Weights of a small GPT-style language model, trained from scratch on English Wikipedia.
Size: 14 layers, 2 heads of 64, vocabulary 2048.
Architecture: RMSNorm before each block, rotary positions, tied embeddings, normalized queries and keys, local attention windows, short convolutions, learned residual scales, capped logits.
Each number is 128 + 24 x the weight over its row's rms, rounded and kept within 0 to 255. Layers, rows and columns count from 0. Numbers have three digits each. The size before them is the row's rms in percent of the matrix's.

# down: layer 3 MLP down (transposed), 768x96, rms 0.122, rows 656-715, columns 0-47
# up: layer 3 MLP up, 768x96, rms 0.127, rows 657-716, columns 0-47
down656 107:150130137171132144128118087171110106104128144177125138129119138139096090117148126101162133127133094126098145142122177122159118135121121148154162
up657 109:144127116105122166075171116105127177139141102145112113094133153131113109078106126160149160150193114138112139091110128111104172107120162138130118
down657 106:160134120164116131128107130172131124134147078129158138151159104167129129131111078049175117110128088136151102117100104120120130173149113139122111
up658 095:143167113145080113089121153160158131105137131123119118126120097086101126133147108104124129183130146137101123117141104104126151124132109166109104
down658 094:126111089113076082148102110126125072151090095118148126151150137167159143129076159135145170140159163102127150150139108133142118139157097137148163
up659 100:163134103126130128105159158114121122110116111132145147138112058113143145154145118090132145162157150121150137117074105125103137106158133136153129
down659 102:149099107122070147139148115137152136124111128144115143138150161105113144151114144161154106116070138101112131080126117097144147077169097118119144
up660 096:142161133159096139138161123146140134159139117076151058128137172108117114144187137090153118128141111137165182167147105119119138122093114146116107
down660 094:118121151133137147108117128139120067137136124131119154123143164071164149125151147118146170143096149130125100127097136134118136169114172125147139
up661 096:177149135148148137105094131132111141099134072153177115138132121153133091122153095119178118164173173121152124130159187093096104149124148108093154
down661 094:082159143160095156136101132116131065138081127100086113127107142120128128102139144127134155097126099151129102135146106101187125159108103092117107
up662 100:158176104129121101117113137114124163087126108127106151125168115175123116143138145113121140152085119099101163163158109130102128176146150140136178
down662 105:156149122142161092119115139157126131067145110165097115125124103109153123115129111183097136083135143146110120142140150114152105175155158128119135
up663 100:143141099137144107088119127144171140113125093071102121168133122111120054129157130115147135147154119139113109149142118131146137175143119067117111
down663 099:123110113169136156138145090124155124128092089182136187115118156177116083119107107132116158134125099140136129118144126118126156169134113179087117
up664 098:109112078122129128123137117098151137112158129150168074135186136115100067135159138107141127126141148097102155106120096151118105129123114111123143
down664 099:110156172131133153156099109111201123126127170156116133117083144119125169124119101103125149137146099100103098111148134151132160157144154118125078
up665 104:145143113087137153111148139131161126130089057126107108067107135130092133155170117098156111152147094123108147108105128119131147143099109162174130
down665 102:137120110179156152172092130138124117121169125161101122129133179107119122145141142146105100146138128149145136088125135149106131104169136139104140
up666 121:149159151123143151089114163113170142145106113098099102131090134132120154152138142146152142136100153138140144119155172158131107155092101119122143
down666 116:141127117117178167147105131175102107113142189154140121163123125136104125125120146100136118118082145152187132147137116133099150159145133108112163
up667 094:145134087126130112137146093140139148129141135093106104128108137080086132108149121131137123133172114086120097172144142124107122118090113124169178
down667 097:131161112111106108144103121146154167133138127116124129106152103171140118117120091170154103121150102131115147154133121151164140098126170136127118
up668 102:123135141091115115111141162111126154077153115166153122140117085076104142147133127154121127129151162109132141167155106095127185138082140120112138
down668 103:122124118121118131122186157151138130125113125079108100133128112147120143122140125146128083128097138128133106081149142151116139154164098126154146
up669 101:118139124096133111115132126151135143171100109116152102102166132151149122145136122134144095126166124143121158109154097118132160138067108170172147
down669 099:133145126094083130136112119141104117114116137127133145129089110123134143146105161126138122133111105096144145166147103100110186159104103154150114
up670 107:148151115129088154105171183168145146133122125098144119111124145100121113154134129140112130133165169155135113145142128152087102123159178149116101
down670 104:127101160127142161123130112127151113166159151149148130113116150124116116153152161101111113182098128119118140136140168109059102110163143119136154
up671 098:110164148093118152136145174081153133143145140119125161111089143115094114098149126123105105148172114122140109162102136126141131128146141126099155
down671 099:148116142127126162161108120146143080152180115120057154119134144130124113128115124127121162133117147153118101164097116139102151133162119113112102
up672 096:074154128129125111074124125140137131107069116170116141120102119099120145170147135129110136126122118113162126093112128153144100131112107106156128
down672 098:166132136058163147153123127114118146139157111131176090089108125128087162121106110113128116136157125106109119117153156099102133110159086143138093
up673 096:129131117147150121075115164145120150092107157070124100158150121190116112121124140110137166130122100106184099132160128092078099130137134129125126
down673 094:123165103119155135115158158117093124123120123085124117103099142107127143121072128160166146138148135130102124130117113172146168166116149141126110
up674 099:143126095119096127120127115094138135178169104097154138132129148142129044117126128099143108170108141140146112120110159095124141129131145095111109
down674 100:120124127094100151153124121116125135112136117166111170088118090119130139139090147127105156090141111160144149080128110168177107121091125154122187
up675 090:134147122088163140099123122129098139113110081150126091134163145134125144082148127106179153142112148112170113169104135110137126103086150116131124
down675 088:109160144087106138156125149169082061140105143120080120144137095088109127095111181152132126090144140153087102127145131132151132156097136108139136
up676 097:146174110114140122113122109157098156102141105099101134137111145104124142147152132125160071146124142149117102173142135132151144107082152108178133
down676 098:087156096101105128155140161160117081089120123149126125166171098157137117101143159118103124105107165200127108143123134157144160124110122113163163
up677 099:113115116112143130115163128138107124133124061150128117054158088131054137149132087129137102164121121122111125160121152162132138150119163104164108
down677 096:133132116134181136127133136104123115151168136116109148110121151144121087085135152115126148150100151082133081104121108100080109078127130090108120
up678 109:154167136147134099120141136118151138143139134143113113159128158148131139098167130058130109144185110111167124154120091090147125130143140079159156
down678 110:199090125165158111149120163109100182164127107142137129110129139101143169106167141132089146144124126112120147101111139142164109141123141151170136
up679 101:147158157172135125090119149117137130085118140148196109109131122128135112147121147091131133153145129119124116177136112117129145123067146104141147
down679 102:144142136179142141118120160133159162155145145158175101123102122137139109118132098110111108150148150158110174124107108140079137127114130163137169
up680 106:150127103079089132081132117159142128126111040169156123118150131149121103110157121098194144161128133138134135110132134113095126158144078106143137
down680 104:146111159157144149113105149083125145112104166147140157151126101106157129093120112157145140110143114102114133117144138150110096155067124158122163
up681 096:090108114079113118115160120126176123127165116139107093125105148127091139132131111121171142166075102107158113141104110109133136148142097131121151
down681 096:137104107149132155146124145118129102102134122149142132100144110169119114150121095139119090076157117149112137154132152130123108159132137125118153
up682 115:127130199125140144069110121115126142089173141140161134143113116132116094138185116103127140130163132151143096145105159114140156111101149128111122
down682 110:112132140131116159123112087081158164093163174119051141116145150149137153120139089112161146157121145141066109150091118131135153124113134123089140
up683 113:117140109187100116129136150156148132118125098142111068112145164163129114160130077107171120134079140097136118147104124140102142145115139126084098
down683 111:186133149151120119155104087101126103163164115134115158116114121091127109127128124128119148143191115130116110175152155085143127125144142108169123
up684 087:147129119155075170123112155096127156134113143154139075109143105156123142137138106133132109149159160148123156138106118168097108156140136140105099
down684 091:133161108089129121116106107109177116123160115131130124152131137120150153110132134114149107117079123133119122124134127125135143145160128137110135
up685 104:146153138118092115130109161143127137099156124178171124097110150108123075138178140078153086144168124093110113125137114128138095165101104123136127
down685 099:089140144145112120146119112156157113154125139160127131108098103153132121150098160142118120126081117112125116126158143104180149170127070107130149
up686 096:111129113069123160131126126134143136161118116146147135083151125104081105157130131135153155153106115107117172074136107114123159155126136130121139
down686 097:161096150123112149115131104100122121089113145132180148141132073054115149104123165136130126141140161128121113110143155103136114095123112160129112
up687 111:137152155128092112121139113131151171126155129131123133135152098121120147157117113099104083142165146084145116125180120106126126151092107158134070
down687 112:136115087179160125107111139128157156079133102154104138130109164115141123182145102144104124156131131181101126153118132113116127180126111147121129
up688 102:097157114113129098112151118179126125172107082148107111139114154108102102115161108120125101137101134133122120062150157133129121120148112092161140
down688 102:113150148106117148144153122144126081108162153105148095132133140139092089143120169129153160136127148121179093128139091126113173120117083145061128
up689 097:122140110114166116070154115141126143179121135144102122141158093114130128104130110115150119147138135122152159157127131099127131116105154132157107
down689 095:114146167098135117090160110098136130128110172146124166123096084099112143094113147093119136100154180145134131117127138105139131144113147159173146
up690 111:137150107111119089115136183158128144080137156101156167127133118120160114169156126119138118159115117122178131137140117153072145102127171141121121
down690 109:075121115159102148104115075116130109063140105118096121129152171124097132117134113127145123102141135104108147119106133108147143101155132069109127
up691 094:109145148099143126140121135149139149112116121099100082118114117161113138147110102122125113142167143132152090166110143101118118177132117078184099
down691 097:117137117179127136167140124152118096102086129116152152161133139148097111128140105137134121124127144157099118158115112114106129118108162111130151
up692 096:115131112127112105148131145109134116130150150144156114130141127150130138151157110141156127117143099109111120107145154145093151101114133150138149
down692 096:155144143100158153117099113068108149098101118124080156138158167106134133165101124103131141134134114120159165164100160145130124143174134185129107
up693 094:128117132138141134111135131118153149141138121128103095075133090099133090131164119111108084179107109116126131136147145135160097141140158112145170
down693 097:124112146129113145112146132137121090087107127157081148172121128133090113108124106142133108120162123154119093127132180142127141136116112114160112
up694 110:128152128112131185115094114121114134101129136102178113137149120115091136123150127114139155157123100122147146087130111162104136131099135105178156
down694 106:131122124117136169162131162172098101158090115135122087127126139160147151137141157143102128086137110123111142142169150104135140116128117115132123
up695 096:138114095109136126116105130097174144099134115168107116107086143075118143115120095105120096142134120116098137186101111156130125171113141114157162
down695 096:146155139111153112160131113131117121131146107161155175115173117134106123138100116159100113154142139142152078118194119088130088099134117096133103
up696 113:122131134135106142125173149113133131118088118171139123090157078128122138102125101114152134136121108137132155114149167118135151111124099134142106
down696 109:147121135184133107136130110137159125114124100090118157109125149169111119172063073087154132135150093170152142098100149133136136145170134156145129
up697 097:116148142101107187084105129132145137143154103102110116072133141102085135100120103121145112168162134134155122206128132137139116154144134110169099
down697 098:135096115123129163153127127111113126158139136122195144090148176135096126098158125122130101142129127157161118178129073134119128161120153104133050
up698 104:145132161146158157122138145130120148121099121161135129126123101115106154138136137090129126139096069137165137125130129130119143151104103114108166
down698 103:111105113149139107148106161119150150167105162138101115082144160133077154150143093162155118139113099122123155113149134152118160136143134133183119
up699 106:119168134117148106132169132111141148133110138158154131106109155059122128113155138106130133123104129148175146137136150114147135121079162105156115
down699 108:117109106101106124144138107187169125141194102081116127153108138126094109124125126165094124142082151140092133114125162138117096130135140123117146
up700 092:116137147096136131098136152140127137108139155122128141123138110166113120159131109119119137137156098090190085122157103102111138150140184157163137
down700 095:135127113087149135134173146108147095171158151123123141121123171109149129108092128128084105129156189131152092165148105118160145142136126145139141
up701 103:130140101131114108153111147112131138115082128161114088117151097137108116118148141120125125114084114147132146110120120122094163136129176074124119
down701 104:155131145103152162142144145049135128104111125153122158144146144071097134113126144086114142145140109108129146102065138117127099100141133112115122
up702 094:134176132163144134111140150104154141132139130101144145166096126129121111110124093143104133120154165099157135174125135121072114137090132123138118
down702 094:115135131139125071153105116128137132138131092139134101134144111159149131135139101082175137134161098140090169162124147086097118131161175140114167
up703 104:078166144117148171126113121086147129135119100143112120142154109129140115133176094145141148111098118112128119143132120145141101159101129068127128
down703 104:131108133187129137090099130131144101139088123109132127086072094080120118121126110146162180121086167122145137128173126129154150115109139137118124
up704 090:122197118166153151140127090139171143144108112121147139122135093144137114162140115189133159130156131103134128157146076117115155150130108112139115
down704 091:118114139101136099157105102156133178123155128100115129146173099141164139134131151111115134148094159141150137124138092152112123158129122122121138
up705 099:133122140069091144129131141134150126102152143098155152102124099112117110099145104100116107096127093139196142097108088159107115147120148145133111
down705 099:134128120095110122120137098082124086124106139125136132162161134138153121127127126168104141136154147172109153081130134197125131128128134124183135
up706 102:128111120141104147131129144125164154164167099086175123145112142108104117114125097116126127129161168151128126119145163096115143141111093116086123
down706 102:105141128133105134108128120162106117099128094166104144123132093184133120120145107197155126104109129129126111164102107117137078130143132082092101
up707 107:161176125118112121115119144104131144135148109133083144120122077106115088130134128139145140125153131125144116100186156072133132119098124165105099
down707 109:092113116129107101118089103116090113110150120167122112119135113073124172128112104117132120126076125106149123099153111153161136122146101163125129
up708 097:151141165110127171144130113131133176158165102123112128152156130122126084141129115127103118121146121105115122134128102089104115131107128119143160
down708 098:114128130120081105099113126165076152149130157111138110128153116099112145135113124132117146115088144158135136182119116140082145112130126128107152
up709 097:111202118130116122161156110099134133089150131120165121132114080135111108098114139146133120145125117104144114128138144163116130142107164146141143
down709 092:120107126124148131186120102122176070123119136121110121166124146083167111087117166109082129142163146177115129155129135143151137116172111140158092
up710 099:097120120122116126106094136179120177111166107162127127091140123104104120122148125095117128106122088081131142113173124132096109107104129127097140
down710 102:097165081116139105165117155107123139161142104119102154121109148122098104127169143100124109135141128141110143115142181098125128127114079114089183
up711 104:143135120139175123152119115188137170087087082092087137111133167115112127157123136115165119167120120129138142116147131114115097121094180149123104
down711 102:143108138126104100104129101189095112122177132138094110114135171127119131136103132170129116104123124152125116118114150109189146090171104144109122
up712 097:179156137103168160136143124142165143169088114177132127132099123126107101129127122119144141115107131117138137120168167102151084152126141179142112
down712 099:099130119080144137153149136105106132145145127116103107112105184126144130167139110150091103163117164108112162137113132122114139169151181142140118
up713 098:124180140122127119131139147087159121150086092124112136123139126139079108119120096134152108166101095117151176136098121119137180130158119128108112
down713 102:137156137133160096126140157120096118137160118117077169145150122119137147124092150130091145159099094150142090138084123147140121108131147123117082
up714 115:136153108124136174097115166114154126109133156137113097113136135089071110124122110081126067147118105136179143116103121103141140108111135148142124
down714 112:128100123083103113155129123156122123146073142107134134143139112135089116105147118128133165136096157119135181119124134109098191163173132110122104
up715 095:109151158106113133129118192178129141109163107118093127107122126131143145101163126121138118129150120162127095123119116126131115128119181147139108
down715 096:148090143140147177148108117129122117150166121147104100135094100148158154120149170140114086103138154101104138127112120130138121151152137157117127
up716 096:108135126165119109139140135148121160101159121122100087102097120147131128155129126126120130115137084117128151148155097149108110110159109128107167